python train.py --num_hidden_layers=11 --num_attention_heads=8 --norm="rmsnorm" --init_std_up=0.0167 --optimizer="adamw" --learning_rate=0.000441 --max_grad_norm=1.0 --decay_shape="linear" --train_tokens=1253000000
Each number is 128 + 32 x the weight over its row's rms, rounded and kept within 0 to 255. Layers, rows and columns count from 0. The size above them is the row's rms in percent of the matrix's.

# layer 6 MLP gate, 2048x768, rms 0.023, rows 505-558, columns 128-255
size [ 91 100 101  96  95  99  95  99 106  77  98 100 100 103  99 104  97  78 100  98  96 106 100 102 100 101  97  99 105 100  96 106 107  98 100  96  98 103 101  93  98  95  78  98 101  97 101 102 105  96 104  98  99 101]
[[ 82  93 121 190 134 113 143 124 213 118 137 120 136  61  86  90 118 174  92 140 134 147  94 130 124 132 134 128 221  83 189 107 184 101  81 129 137 150  92  67 109 134  93 179 187 113  88 178 122 163 131 163 120 157 137  93 117 166 171 108 182 150  99 178  81  99 200 141 187 111 150 110 114 149 156 119  94 143 144 151 109 131 124 110 116  88 118 127 119 135 135  86 186 126 146 172 100 105  85 161 118 102  55  88 177 127 176 154 137 131 117 142  78 108 178 118  48 124 169 127 150 102 133 113  88 106 106 138]
 [147 157 173  87 186 104 116 146 129 121 136  96 130 143  94 122 105 187 180 103 131 131 101  33 147 101  92  80 135 159  99 191 107  93  95 113 124  78 157 100 170 104 150 120 135 177  83 131 134 125 112 127 178 125  90 106  91 112 118 175 131 146 184 144 137 103 160 115 142 116 125 139 154 106 137 111  79 174 189 100 153 108 142 180  85 145 106 145 115 111 110 147 113  64 210 142 120 145 119  88 158  87  91 134  75 111 134 131 170 116 153 101  99 131 138 166 181 164 115 140 149 197 140  76  90  63  93  90]
 [ 62 163  86 106 148 147 144 149  87  77 106 117 157 136 176 118 181 153 103 101 117 148 161 160 149 125  93 162 113 167 158  80  73 124 144 108 147  38 130 163 189 111 185 110 178 153 125 154 122  68 128 112 138 161  84 167 112 162 140 149 100  91 202 167 176 139  70 116 111 158 136 161 201 114 140 127  80  79 121  60 125 158 147 126 108 136  89 192 127 186 173  71 103  98 167  84 174 134 167 128 100 138 112  94 148 136 162  99 144 179 131 164 120 130 166 112 124 156  44 114 175  91 203 144 126 121 168 106]
 [ 67  75  61 163 121 118 101  94  87 102 177 155  93 175 186  87 118 173 122 143 125 158 185 140 135 126  79 146  91 109  88 113 157 108  91 160 108 138  97  93 118 209 111 136 140 101 116 117 102 172  72 137 164 122  88 153 108 165  78 109  81 151 111 123 132 117 120 114 128 122 130 187 201 119  80 107  93 180  91  93 148 160  81 184 201 166 137 113 155 157 136 138 153 104 143  72 136  89 154  84 169 121 153 133 146 191 112 186 145  99 131 112 108 120 107  79 160 107 121 160 126 160 109 122 149 123  80 172]
 [139  97 111 102  90 167 100 176  66  93 152  99 163 107 117 108 155 149 120 116 144 101 133 111 106 162  75  90 147 132 154 116 162 189 141 146 109 140 136  96 133 128 128 187 170 140  91 141 181 178 121 106 110 133 123 114 162 153 109 120 126 111 145 103 145 175  98 162 133  96  88  97 131 123 119  84 117 115 105 115 148 110 162 122 152  93 186 150 117 136 112  93 123 135 150  62  61 152 118 115 173  53 102 151 137 102 137 143 133 114 123 139 160 103 140 150 153  93  73 145  85 145 110 120 136 134 118 180]
 [ 89 109 101 163  84 117  60 154 126 124 156 138  67  94  89 165 134 158 141 114 105 138 157 149 153 142 129  99 170 137 182 110 113 144 159 127  97 160 157 141 120 115  98 137 112 145 135  60 121  76 114 130  97 158 137 116  96  95 122  58 137  69  88 108 132 146  76  99 151  90 100 141 137 141 136 113  74 107 141 161 141 180 129 107 117 139 117 115 187  74 152 104 175 154  46  46 187 121 123  79 128 186 151 149 101 138 146 124  59 129 120 136 179 163 119 134 167 106 111 116  55  84 104 149 145 152 121 188]
 [140  91  61  42 120 108 146 178 110 129 112 152 174 108  95  86 116 121  91 157 200 133 156 195  99 137  73  82 155 103 155 126 112 171  82 167 156 108  76 108 162 133 109 109  99 114 152 149 155 134  99 138  92 184 120 111 128 142 153 182 114 146 102 181 142 108 118 145 102  96  94 143 164 130  97 149 105 159  50 173 103 142 133 105 114 165 126 122 195 110 110  91 108 115 218 112 150 134 170  90 155 178 148 113 177 137  88 124  87  93 171 177 128  70 106 189 175 169 167  79 203  99 145 117 141  70 125 155]
 [124 164 119 124 162 130 112  98 134 148 167 154 146 151 158 105 149 170 124  84 137  98 158 147 139 126  92  75  66 126  83 113  94 100 136 178 108 142 158 196 143 160  90 101 146 136 101 178 114 132 120 133 137 147 109 127  84 117 145 100 145 101 128 188 150 120 160 153  87 208 144 127 178  78 146 177 136 137 154 161 105 129  86 143 133 218 125 134 187 103 153 150  86 146 142 107 203 175  67 127 118  96  82  92 162 148 152 150 111 151 146  94 139 173  56 125 106 159  96 120 205 150 133 143 120 167 144 162]
 [ 98 120  13 165 187 130 111 150  71 161 105 150 140 168 129 174 137 144  58 139 160 119 157 122 143 118 104 130 150 183 132 175  96 112  97 156 151 129 134  58 158  95 158 191  86 148  99 160 107  86  92 163 101 126 177 122 155 172 172 132  18 147 148 122 191 103 175  85  83 148 126  62 128 164 131 145 121 185 108  75 129 168 100 132  68 116 109 180 135 143 103 121 140 144  95  78 124 103 161 147 200  30 170 101 161  51  59 139  93  66 142  97 128 132 156 119 117 148 152 188  89 161 126 155  78 151 133 120]
 [ 74 125 167 103 130 133  53 143  63 141 175 137 115 125 121 214 124 110 117 145 168 125 118 100 169 136 107 108 145 116  87 119 117 141  75 124  94 123  93 103 109 127 118 150  86 117 111 125  85  93 118 139 119  86  84 142  90 118 132 109 114 123 166 149 133 118 145 183  99 108 185 101 112 126 150 150  94 147 118 122 143 189  59  70 132 107 119 118 114 166 131 109 182 133  69 135 120 135 134  95 133 109  32  98 152 143 112 132 107  96 127 132 180 151  54 186 150 149 124 146 152  95 112 158 143 155 155 150]
 [173 131 134 145 141 110 132 138 129 105 125 167 157 144 202 129 179 133 143 102 132  90 123 169 149 141 130 136 151 191  83 160 159 112 173 104 126 116 122  96  53 124  93 105  90 148 139 119 157 135 131 116 101 142 129 139 109 144 172  99  94 171 175 134  28 182 186 161 115  84 125  82 122 152 133 117  74 159 137 139 137 192 141 127 125 176  74 131 105 156 147 132 132 140 158  93 129 126 120 150 178 106 132 101  78 165 130 166 151 169  86 121 135 153 141 109 147 167  86 153 122 201 142 119 167 137 177 141]
 [100 178 147  84 116  51 151 144  90 142 175 116 108  85 122 181 146 132 151 112 143 129 116 111 163 157 148 175 110 118 125  97  45 139 139 159 138 122 148 159 102  55 142  99  83 121 104 189  87 111  78 143 126 138  75  94 109  81 105 135 114 127 141 109  88 137 152 110 152 164 154  89 158 123 152  99 136 134 110 127 129 159 113  97  87 119 141 107  95 110 138 111 151 165 131 149 157 127 151 126 128 136 113 114 149 138 114 137 134 112 107 128 163  99  88 126  96 138 134 140 171  73  82 158 115 115 182 127]
 [126 124  93 135 150 132 164 105 121 183 120  81 136 166 136 155 125 155  55 116 124 141 109  52 142 188  71  77 190 158 186 125 115 119 165  93 139 140 113 127 160 107 195  98 183 118 129 106 117 147 176 126 129  57 129 138 138 133 100 116 138 133 128 144 132  77 111 141 145  92 120 120  94 152 133 128 130 130 154 115 168 150  99 118  79 108 141 152 159 130  93 151 154  81 153 115 132 215 184 119  91 115 106 118 126 158 173 142  95  83 124 136 169 145 116 162 155 145 104 138 161 127 126 149 137  98 128 143]
 [ 76  83 153 130 116 142 105 108 145 143 115  52 109 105 136 122 114 157 100 146 175  82 150 108 159 193 142 109 176 144 149 131 117 103 143 146 126  86 121 156  56 111  62  53 149 135 153 180 145 127  90  96  93  99 117  87 134 135 111 147  89 185 112 129  87 168 156 135 113 119 128 114  76  84  77 130  64 171 147 106 204 186 183 106  95 150 170  98 123 148 130 114 113 112 173 122 131  72  52 115 118 116 111 142  79 147 137 165 115 127  80 130 148 137 124  89  86 104 156 187 161 114 137 138 163 139 108 185]
 [161 170  79 105 201 117 127 102 181 104  68 126 182 127  93 131 108 137 178 111 143 142 130 102 133  76 109  80 128 168  90 182 129 122 100  93  98 142 111 112 104  72 133 148 125  99 135  60  82 135 109 127 138 128 137 187 136 107 112  71  70 107 145  68 131 173 100 134 124 137 157 113 142  82 109 147 186 108 128 127 133 191 129 114 132 139 122 150 117 188 164 136  69 166 137 121 175  36 145 131 171 135 100 159 129 116 118 107 166  99 146 120 124 126 122 117  96  89  89 128 161 154 113 106  84 142  85  90]
 [159 151 140 163 152  63 131 141 160 121 165 163 132  99 129 124 159 103  50 144  66  70  82  85 150 111 145  93 153 170  74  96 110 150 149 123 123 146 124  75 131 141  76 134 104 158  71  85  77 159  66 143 174 126  73 140 128 139 124 117 184  78 138 107 151 129 124 168 154  67 144 114 165 116 169 129 131 117  96 153 113 141 100 125 144 167 143 175 100 120 173  86 145 139  66 107  70 126 165  77 156 139 117 129  88 140 102 102  68 163 188 152 156 111 150 164 100 197 137 123 211 110 103 140 141  73 102 125]
 [160 139 125  83 125 193 161 102 146  71 134 123 167 129 186 152 132  84 145 171 111 128 163 145  80  93  95 119  81 135 162 141 118 129  97 134 196 101 102 181 157 178 143 157 168 170 149 140  89 104 168 123 111 218 127 120  73 128 130  76 159 105  82  95 137 125 169 120 134 106 107 113 184 157 119 135 150 118 145 136 139  86  97 179 111  99  98 160 107 147 138 109 117 129 139 131 101 157 120  97 103 103  66 130 132  73 138 117  88 157 172 168 129  95 112  91  67 121  86  95 197 136 150 110 115 172 167 123]
 [104  97 164  94 158 101 160  46  93 129 150 112 193 113 110 152 101 102 104 135 187 120 105  89 178 155 113 122 146 159 120 113 140 142  37 158  91 120 152 106  81 137  96 187 137 184  97 141 142 144  82 138  92 121  66 142 208  97 117 116 117 138 169 154 153 116 129  45 135  95 140  44 119 131 122 110 172 136 142 109 168 144 142 120 108 142 190 178 107  29 118 144 166 126 125 128 107 147 135  61 123 127 113 115  95 160 186  78 104  80 102 140 142 122 146 178 161 167 115  83 117 123 148 174 109  97 141 146]
 [ 89 135 103 103  92 160 146 102 147 117 124 124  95  96 158 124 114 116 117 178 134 135 126 165 145  88  67 125 105 135 145 118 136 111 137 111  69 150 140 176  71 135 118 110 111  75 126 137 133 160 105 190  87 185 120 102 112 169  89 124 165  74 116 149 149 109 135 174 158 185 114 143 179  75 151 148  95 171 113 118 104 177 130 109 150 165 121  82 159 100 231 122 106 109 133 121 121  83 108 129 111 107 157 122 152 138 172 132 150 103 147 112 138 159 104 153 120 147 100 138 156 101 102 134 127 116  74 159]
 [118 161 223  77 167 153  69 163 104 179  85 167 146 114 120  67 177 124 167  92  71 123 117 142  99 107 148 157 132  46 151 163 155 162 155  89  71 133  98  78 146 122 117  42 107 145 129 130 122  98 175 137 130 164 130 155 156 142 132 122 133 142 124 109 139 144 149 124 114 143 142 150 117 101 127 130 181 120 108 107 102 143 141 110 129 113 152  91 135 200 108 156  89 115 197  80 125  90 110 204 158 165 107 168 155 131 136 143  74 130  93 114 144 122 146 145 104  67  83 147 152 159 140 170 139 108 151 141]
 [159 103 123 156 150 141 130 122  75 117 105  94 174 154  79 148  56 156  50 161 114 105 127 173 138 165 117 151 106 121 136 189 106 133  96 143 134 105  84 121 169  79 163 100  82 129 104 173 139 154  88 138 182 168 125 109 133 157 125 175 144 189 137 106 144 111  81 108 113 110 104 116  74 192 168 152 133 124  96 103 167  95 128 134 128 110  96 102 146 123 174  87 125 132 101  84  93  93  98 119  68 157 102  94 120 133  98 161 135 125 114 105  99 115 156 175 119  91 175 121  31 122 164 147  70  79 127  81]
 [111  62 142 154 162 126 115 146  84 137 130  96 161 107 106 130 135 122 141  53 181  82 126 123 151 118 118 116 173  65 137 161 137 131  71 143  98 166 117 136 140 115 159 115  71 134 132 114 122  90 102 139 125  86 122 122  73 136 144 114 117 120 138 151 187  91  98 153 111 105 134 103  92 164 154 173 143 146 137 131 156 192 112  32 155 116 105 122 130  97 185 140 132 114 135 125  76 137 187 145 103  99 188 158  99  91 170 178 111 149 136 192  77 157 173  78 116 162 134 149 164 134 125 135 134 102 132 112]
 [124 105 190 116 147  87  99 112 155 148  69  86  87  68 144 135 130 124 101 121 169 119  64  72  99 115 136 112 105 106 140 159 182 129  71 139 114 102 143 128 164 115 150 118 177 154 105 110 115 155 128 146 135  78  41 122  21 146 168 143 215 146 158  68  69 189 204 119  86 120 145 135 116 156 102 122 155 109 129 191 141 126  97  98 125 108 153  81 145 165 123 159 139 132 150 125 120 109 125 108 129 154 178 119  54 174 111 145  82 118 118  86 113 197 138 158 167 106 107 159 137  94  97 106 130 126 139 129]
 [102 160  84 137 168 115 182 168 151  85  89 163 129 121 138 178 104  47 115 132 126 136  58 157  79  77 114 106 137 136 115 134 135 122 138 150 221 117 105  86 137 129  97 134 125 119 117 172 114 139 138 140 124 147 131 117 154 173 134 145 110 152 109 179 103 134 142 116 110 124 162 128  80 103  79 134 118  87 129 124 128 190  51 113  78 118 114  73  84 153 149 118 181 124 127  89 117 201 152 159 143  57 148 121  72 127 151  94 180  80  99 160 153  75 135 100 120  97  89 160 175 149  72 185 147 112 147 139]
 [189 133 158  83  84 101 121 161 159 121  92 153 151 132 104 143 107 146  76 116 112  93 124 148  84 124 107 116 166 151  74 155  80 103 129  70  78 156 136  86 103 126 108 118 141 156 156  79  82  88 138 104 160  80  80 118  77 139  96  93 134  90 145 160 152 107 110  80 126 140 118 162  90  55  86  79 133 129 109 147 109  80 130  97 149 114 121 154  79 100 184 116 127 137 167 127  71 115  86 118 140 129 129 166 168  94  87 129 125  98 127 152 120 134 174 165 153 182 103  97 151  96  98 101 124  96  82 137]
 [148  87 113 144 189 117 156 144 138  59  93 112 160 121 144 177 152 112 156 136 130 131 189 140 114 109  86 106 128 164 130 112 159 115  95 150  87 152 126 149 144  82 145 167 109 189  88  30 120 146 144 115 103  72 167 147 164 116 123 108 165 123 121  68 116 119 129  68 114  79 148  86 121 184 138  90 132 116 100 159 119 145 106 127  77 160 147 136 128 105 135 146  97 116 155 185 159 116 136 167 138 109 157  94 129 120 113 162 141 107 113  67 136 166 101  97 114 134 140 112 174 178 122 103 118  98  90 139]
 [ 77 111 112  98  98 178 139 160 114 115  61 134 167 181 166 179 125  58 145 111 167 159  97  93 152 168  67 138 138 126 155 152 117 119 128 158  79 147 134 215 124  86 136 174 116 119 130 124 103  85  84 136 181 126 111 120  95 148 128  95 122  79 166 152 132 190 154 110  86  63 141 167 110  52 183 145  90 124 137 109 170 136 148 116 102 155 125 161 117  77 148 135 123 162 132 137 103 132 101  91 144 135 132 153 151 134 173 134 181 111  79 157 129 153  70 156 150  78 146 141 171 158 139 129 111  97 119 127]
 [143  38 110 204 163 102 107 119 131  93  83 110 137 164 178 151 129 114 173  83  96 110 151 114 168 125  98  88 110  94 162 103 119  97 108 103  91 132 120 126 141 119 113 118 148 189 151 132 137 132 142 135 113 141 143 125  68 134  78 108 152 104 175  98 114 108 114 160  76 140 139 122  98 106 110 148 129 103 124  66  91 169 172 132 159 144 148 104 150 120 195 193 136 171 165 168  91 162 114 161 108 149 132 102 104 108 188 143 115 139  75 100 195 175 130  82 163 108 109 132 184 136 164 128  90 123 157  78]
 [ 81 169  84  92 121 137 101 152 104 159 112 124 125 133 158 158 137 148 118 124  86 116 126 140  96 133 158 152  91 101 138 166 162 155 164  79 137 171  63 118 122  77 164  62 117 104  69  78 139 106  91 121 153  64 104 120  72 156 113 158 155 172 176 108 119 115 114 135 104  82 152 168 167 119 166 150 196 209 104 106 143 145  95  79  82  85 149 137  97 135 132 170 137 186 151 119  13 149 155  73 181 123 176 112 138 133 113 131 175 143 155 140 156 220 118 155 135  93  93 186  89 158 128 161 136 123 105  71]
 [101  94 117  91 136 157 140 108 114 184  61 101 103  68 161 124 125 157 119 108 140 126 135  67 138 107 180 161 130 107 115  94 119 108 153 110 120 152 138 101 174 108 171 169 123 157 164 111 106 180 137 153 108 179 144 117 109 147 113 131 108 150 158  97  78 158 118 130 113 122 137 137  92 160 142 177 102 185 142 127 180 165 131 104 118 124 156  84 167 149 172 120 142 116 112 114  54 110 103 181 136 142 126  95 117 126 132 129 133 155 131 160 160 134 126  33 117 120 145 185 116  93 118  87 129  98 128 195]
 [125 104 135 109 156 130 189 154 114 172 131 146 176 160 184 156 128  89  88 128 134 105 135 130 144  97 113 137 144 139 157 141 161 136  87 153  70 171  89  95 102 129 105  92  56  93 153 156  43 105 150 142 176 147 134 140  88 167 119 142 133  72 153 116 140 172 182 107  66 113 150  98 156  83 148 140 189  81 126 112 159 203 177 134 125 178 169 221  87  95 102  97 141  87 156 166 122 168 119 176 144 147 132 109 130 145  93  74 138 152 105 110 166 124 111  35  86 133 127 152 150 122 128 140 165 121 117  58]
 [123 106 122  94 138 120 115 121 173 173  89 159  75 159 191 172 148 116 118 127 171 109 125 106 147  45 130 115 172  75 124 102 125  73  73 191  89 112 106 108 198 130 124 137 117 116 132 144 177 129 157 169 180 151  79 171 151 127 122 162 123 107 161  69 121  97 103 116 109 156 122  72 144 128 105 143 132 168  78  72 172  78 116 148  78 159 130 114  69 114 156 188  71 114 141 123 114 128 130 127  92 190 144 126 173 167  99  87 154 127 160 124 132  98 133 157 107  97 156 154 154 153 130 148  50 121  98  45]
 [148  69  94 112 180 191  74 137  83  75  69 128 158 140 154 139 199 122 106  82 142 103  83 121 148 167 133  85 138 128  55 104 147  67 159 116 121 109 122 112 198 132 137  81 142  95  56 174 155 144 150 133 129 126 151 163 111 153 136 153 129 188  79  63 131 116  82 103 126 105 151 108  70 114 134 187 123 142 128  96 143 106  99 104  77 156 188 120  78 147 104 113  82 186 132 136 101 125 121 146  74  88 184 130 146 154 105 120 104 134 135 126  98 110 143 108 127 138 125 126 119  88 148 155 160 135 114 165]
 [129 176 100 140 140  90 101  55 164 115 120  92 119  87 154 163 158 132 118 150  93  81 152 111 121 139  65 117 103 105  86 201 123  76  73 118 123 144 112  82 187 104  95 177 115 137 145 176 119  55 139  75 140  94 140 103 109 141 147 133 105 137 140 182 154 123 146  83 112 169 146 113  97 187 141 167 128 178 131 123 134 119  99 168 120 167 150 129  79 151 149 148  96 144 119  71 130 149  96 141 144 157 133 167 160 143 132 189 150 198 126 122 191 126 149  64 161 130  84 179 105 105 188 106 147  84 179 115]
 [148 117 201 152 108 122 129 103 144 158 106  98 113 160 163 139 170 164 143  92 119  98 152 104 134 120 131 113 146 167 152 152  86 187 124 189  91  95 101  73  63  87 109 128 116 126 161 106 125 138 111  85 137 199 153 118 150 145 122 101  61 155  99  89  98 161 148 196 122 123 121 164 158 105 120 116  89 143 172 140 158 116 108 181 150 116 131  90 135 101 115 154 130  87 147 147 132 132 133 109 161 108 182 114 107 114 148 154 144 110 145  98 154 127 102 192 162 116 159 147 137 146  98 173 115 139 202 122]
 [136 142  75 154 111 166 214 177 114  75 183 149 138 187 134  92 151 134 143 121 176 113  78 170  99 170  83 124 118 132 145 123 202 144  72 128  86  54 102 143  84 144  61  83  86 149  87 102 131 122 189 157 133 128 107 156 134 174 160 147 100 138 138 243 169 145 101 144 125  91 116 163 158 141 102  79  75 127 197  79 101 154 162 115  97 154  89  31 107 109 142 124  77 138 141 105  94 114  69 113 114 129 129 131 117 137 138  72 139 108 118 117 158 117 130 123 153 138 173 150 104 109 102 136 149  86  92  94]
 [ 92 153 171 136 148 143 104  66  87 108 127 151 132 123 128 107 137 126 128 119 150 136 123 156 103  56 211 139 132 118 133  89 153 133 133 100 131 122 111 121 101 115 109 130 219 103 129 182 150 103 143 139 197 132  97 108 129 167 181  58 170 152 112 143 136 191 203 130 109 103 165 117 143 142 150 157 161 113  88 148  88 158 180  86 136  85 105 142  97 115 176 100 206 142 163 178 115 144 166 175 121 165 196 183 165 110 130 147  93 154 145 133 121 148 140  81 119 157 124 150 147 143 140 142 191 133 124 104]
 [100  90 164  70 111  69 105 159 181 179 150 149 127 120 119 115 182  50 143  80 170  82 133 107 174 104 147 144 107 108 121 151 152 137 102 122 136 143  99 104 100 158 102 167 135 134 160 125 145 144  76 170  66 125 168 118 100 142 175 102 119 103 160 126  73 139 145  94  80 129  91  81 154 148  92 169 142 161 134 107 142 126 108  83 111 108 142 120 133  84 122 109 145 175 152 106  78 114 117 126 145 138 139 107 139 122 157 140 130 113  92 126 138 143 117 173 123 134 104 130 184 179 103 127 153 121 164 144]
 [163  95  69 126  40  97 153 106  95 137 182  43 121 136  94 134 116 146 145 151  98 149 176  66 176 169 150 121 162 132 117 132 126  74 118 124 143 131  88 103 160 165 192 160 142 122  97 120 192  99 147 138 130 120  87  89 130 144 160  94 104 144 123  94 167 141 105  83 130  84 136 105 114  95 119 172  97 191 111  88 147 120 106 190 126 128 176 123 144 104 131 128 129 174  90 181 101 116 134 120 142 131 141 143  82 102 154  88 138  55  91 126 135 162 155 153 182  71 119 131 158 104 106 154 143 155 143 101]
 [159 164  85  92 101 133 158 100 160 129  68 148 148 169 124 151 119 175 111 150  61 124 133 103 156 139 148 132 100 118 136 181 103 106 167 117 134 110 169  84  65 137 105 101 152 180  96 166 161 129 156 200  90  99 113 146 133 127 120 119 125 175 145 120 157 181 129 121  93 104 128  72 109  99 132 131 138  95 159 104 206 164 109 153 167 128 164 112 173 114 184 126 147 159 130 162 123 155 100 134  47  95 193 103 149 170 138  86 125 141 142  85 171 134 132  61 136 151  97 114  76 115 103 175 148  80 145  90]
 [120 137 144 149 118 209  88  66 130 116 140 165 122 117 172 116  73 100  93 193  96 127 133 118 146 145 150  83 160 150 138 120 126 163 124 122  51 146  66 103 115 138 111  97 107 114 150 179 110  78 148 160 159 125 128 123 117 171  86  95  93  90  68  67 165 148 135 116  79 142 144  57 136 122 134 141 104 131 162 171  62 139  93 130 130 130  92 163 128 145 197 102 156 137  87 107 104 161 135 145 106 109  94 116 131  85 121  95 172 109 173 167 120  93 101 142 148 101 165 111  47 140 103 105 134  82 131 150]
 [129 110  93 106 160 156  83 162 140 103 104 153 157 139 158  78 196 163 114 119  62 165 182  81 141 198 132 102 135 134 160 167 184 118 127 123 200 137 178 132 197 169 157 106 132 157 143 158 124 145 100 135 130 101 105 154  63 117 119 130 130 123 132 127 133 116  99 121 112 120 130  64 104 133  87 178 166 151 147 102 104 134 123 112  66 108 119 138 119 125 149 153 136  47 151  97 166 134 115 137 132 159 167 131 110 143 160 114  50 145 105 110 153 140 145  88 106  49 147 105  53  88 133 137 154 145  94 138]
 [171 186 127 101 140 120 171 144  68  86 178 136 145  69 120 219 114  73 154 129 167 128 127  95 122 157 107  80 136 158 125 109  88 151 143 106 140 136 124 176  51 119 121 188 143 117 155 138 139  76 128 151 168 105 105 124 120 101 188 124 148  84 141  99 150 190 178  82 167  62 173  96 172 171 141 137 183 108 115 136  69 127 127 125 123  92 144  80 123 140 148 154 128 141  73  90 159 169  90 152 114 142 143 158 104 187  55 137  77 101 168 135 136 125 112 136 141 122 162  84 127 102 100 147 150 100 154 125]
 [ 61  94 153 113 193 127 117 140  95 147  96 113 123 140 133 118 138  48 155 132 158 117 167 144 149 164  84 154 113 155  73  71 131  62 156 177 123  80 154 119 133  98  99 102 117 103  86  98  91 164 159 104  98 132  94 139 150 104  60 136 168  99 134  91 102 168 116  84 119 110 158  93  93 178 153 117 140 131 123  51 124 108 177 105 195  83 180 138 111 147 141 128 137 168  85 152 101 123 137 115 108 177 138 122 134  67  75  86 107 108  92  67 170 132 122  77 150 121 132 113 103 158 185 105 103 139 132 147]
 [159 195  91 110 117 145 172 111 111 146  88 165 190 141 162 139 185 107  64 114  98  99 137 132 164 129  69 146  96  71 102 107 134  87 156 152 161  66  82 143 107  93  84 200  93 107 116 124 143 118 148 122 109 157 172 142 121 132 165 179 109 153 128 177 181 191 153 122 146 100 164 151 129 160 123  86 133 184  73  93 165 112 161 113 129 156  97 155  96 101  61 137 121 107 116 155 104  97 156 107 147 110 141 124  82  90 108 112 132 101 131 146 181 138 117 122 116  90 107 188 145  80 117 156 128  80 124 174]
 [138 133 177 131 131 118  92 132 117 134 164 121 130 161 110 132  97 124 137 162 151  64 101 119 151 165 175 107 103 132 109 100  94 107  98 130 179 134 115  81 125  74 133 159 138 137 110 108 128 146 110 106 116 107 115  85 183 135 123 122  91 131 122  98 133 156  98 101 118 145 143 198 158 146 114 126 120 130 150 108  77 136 105 105  82 147 168  81 173  98 125  92 102 207  63 145 109 123 125 165 111  83  89 106 158  84 119 142  92 166 137 123 104 146  87 169 102 100 127  80 201 119  90  78  58 176 104 162]
 [112 116   8  89 149 118 121 194 102 182  82 160 130  98  96 195 117 103  65  81 131 174 166 110 107 121  78 146 172  90  78 109  88 121 172 169 190 116 108 109  89 107 146 116 132  78 127 117 177 147  99  89 125  99 137 119  90 159 125 156 124 130 113 162 128 134 109 112 102 118 101  93 167 128 119 125 146 140 105 128 149  80 177  91 118 105 130 151 203  72 131 193 150 131 116 142 144 151  96  50 118 103 120 145  97 140 152  99 133 127 142 120 133 149 165 115 113 128 101 138 117 178 204 109  68 131 130 179]
 [105 153 104 122 147 128 129 122 122 117  70 105 192 123 118 134 139 208  95 102 127 119 139  84 129 140  92  73 192 131  93 127 185 176 170 133 164  92  84 101 152 164 151 167 162 114 153 117 137 179 135 142 126 192 128 110 116 125  81 103 170  60 188 128 159 152 111 153 145 113 115 141 176 143 136 124 103 169 177 103 150 140 158 134 111 133 125  76 106 184 145 142 163  88 163 102 161 133 156 165 125 177 255  99 150  88 118 101 156  94 166 105 171 133 153 151 154 119 111 140 124 102 140 117 149  28 146 131]
 [130 119 168 159  84 128 157 127  72 120 161  85 139 158 114  96 163 118 180  90 151  58 105 168 113 115 107 100  83 116 186 162 136 136 138 150 125  97 145 109  39 112 144 221 122  82  13 125 172 111 117 179 106 179 145  24 164 117 136 131 141 206 142 138  72 154 137 150  84 116 155 129 136 155  41 170  73  96 117 146 132 133 127 122 114  54 109 155 153  94 153  89 129 164 152 127  92 127  90 160 114 147 121  55 108 123 164 150 157 120 153  88 141 127  75 120  68 169 111 133  87 152 131 191  69 124  81 147]
 [162 136  99 106 139 173 106 138 128  83 143 126 140 136 144 108  85  96  63 116 135  86  74 145 109 141 116 122 108 119 144 134 139 104 174 121  97 145 105 155 107 154 173 168 147 182  99  99 128 131 131 179 110 102  90  98 150 136  85  60  91  57 190  96 110 137  89 108 157 131 166 162 142 131 146 135 118 158 106 122 172 143 100 152 100 129 139 145 145 136 170  62 115 117 112  79  98  96 161 151 103 100 136  97 203 148 165 167 122  63 134 143  93 106 135 121 161 121 134 148 196 166 150 124 109 129 102 158]
 [119 140 145 128 158 147  95  78 108 161 112  64 156 167  96 143  95 120  96 131 176 117 121 184 133 169 114 107 129 189 137 141 134 124 149  81 133 118 158 112  92 141 117  38 105 135 147 129 107  91  89  57 155  61 133 144 212 152 189 124  75  84 138 125 164 119  94 136  81  82 131  76 141  98 114 113 164 138 165 125 125 175 111 108 135  95 104  95 163 124  95 135 141  97 127  69 119 106 155 120 130 106 133 112  91 122 124 133  81 171 130  76  98 129 161 185 138  92 149  93 168 115 129 141 120 114 102 113]
 [102 143 147 110 135 112  55 136 150 112 134 115 172 134 129 110 149  66 130  82  85  92 115 122 155 155 112  92 146 115  78 155 166 136 125 204  80  67 198  59 131 191 166 134 128 130 157 137 163 160 129 113 153  71  89 148  90 121 108 112 198 140 143 144 204 127 122 102 137 142 116  63 175 112 131 108 120 123 120 147 135 171 103 121 148 163 135 147 155 119 192 198 164 172 169 114 112 117  97 101 193 148 198 145 163 154 133 112 137 142 141  84 119 128 133 179 133 100  99 140 172 156 131 141 151 120 207 147]
 [ 91 114 183 165 116 156 154 123 154 152 158 154 175  73 131 154 131 149 144 168 136  80 164 172 126 131 172  75 139  97 183 154  86 160 157 135 104  82 175 155 200 135 121 152 194 123 128 170 159 114 154  78 142 149 154 192 145 103  99 123 126 136 118  97 146  82 191 121 179  62 115 117  62 161 194  93  71 140 187 113 145 102 148 109 126  81 163 112 131 120 167 131 126 104 160  35 155 153 122 108  83  94 104 134  97  97 157 110 101 105  90  99 120  78 135 136 108 142 125 132 106 102 149 141 113 136 195 116]
 [128 144  94 102 182 168 146 127 129  44 155 132 126 163 158 145 113 203 100 129 110 113 117  77 101 161 167  90 118 111 123 132 195 109  99 139 118  88 114  77 157  91  80 133 100  58 139 186 128 144  60 168 140  96 141 131 128 138 117 162 101 169  94 167  94 131 120 165 122  91 195 146 130 101  92 183  80  86 116 122 116 153 140 173  53 163 141  52 109 164 129  96 183 180 164 159  99  91 115 170 157 127  91 120  94 138 127  93  97 147  86 140 167 121 147 126 145 122 101 152 125 122 167  95 176 129 107 128]]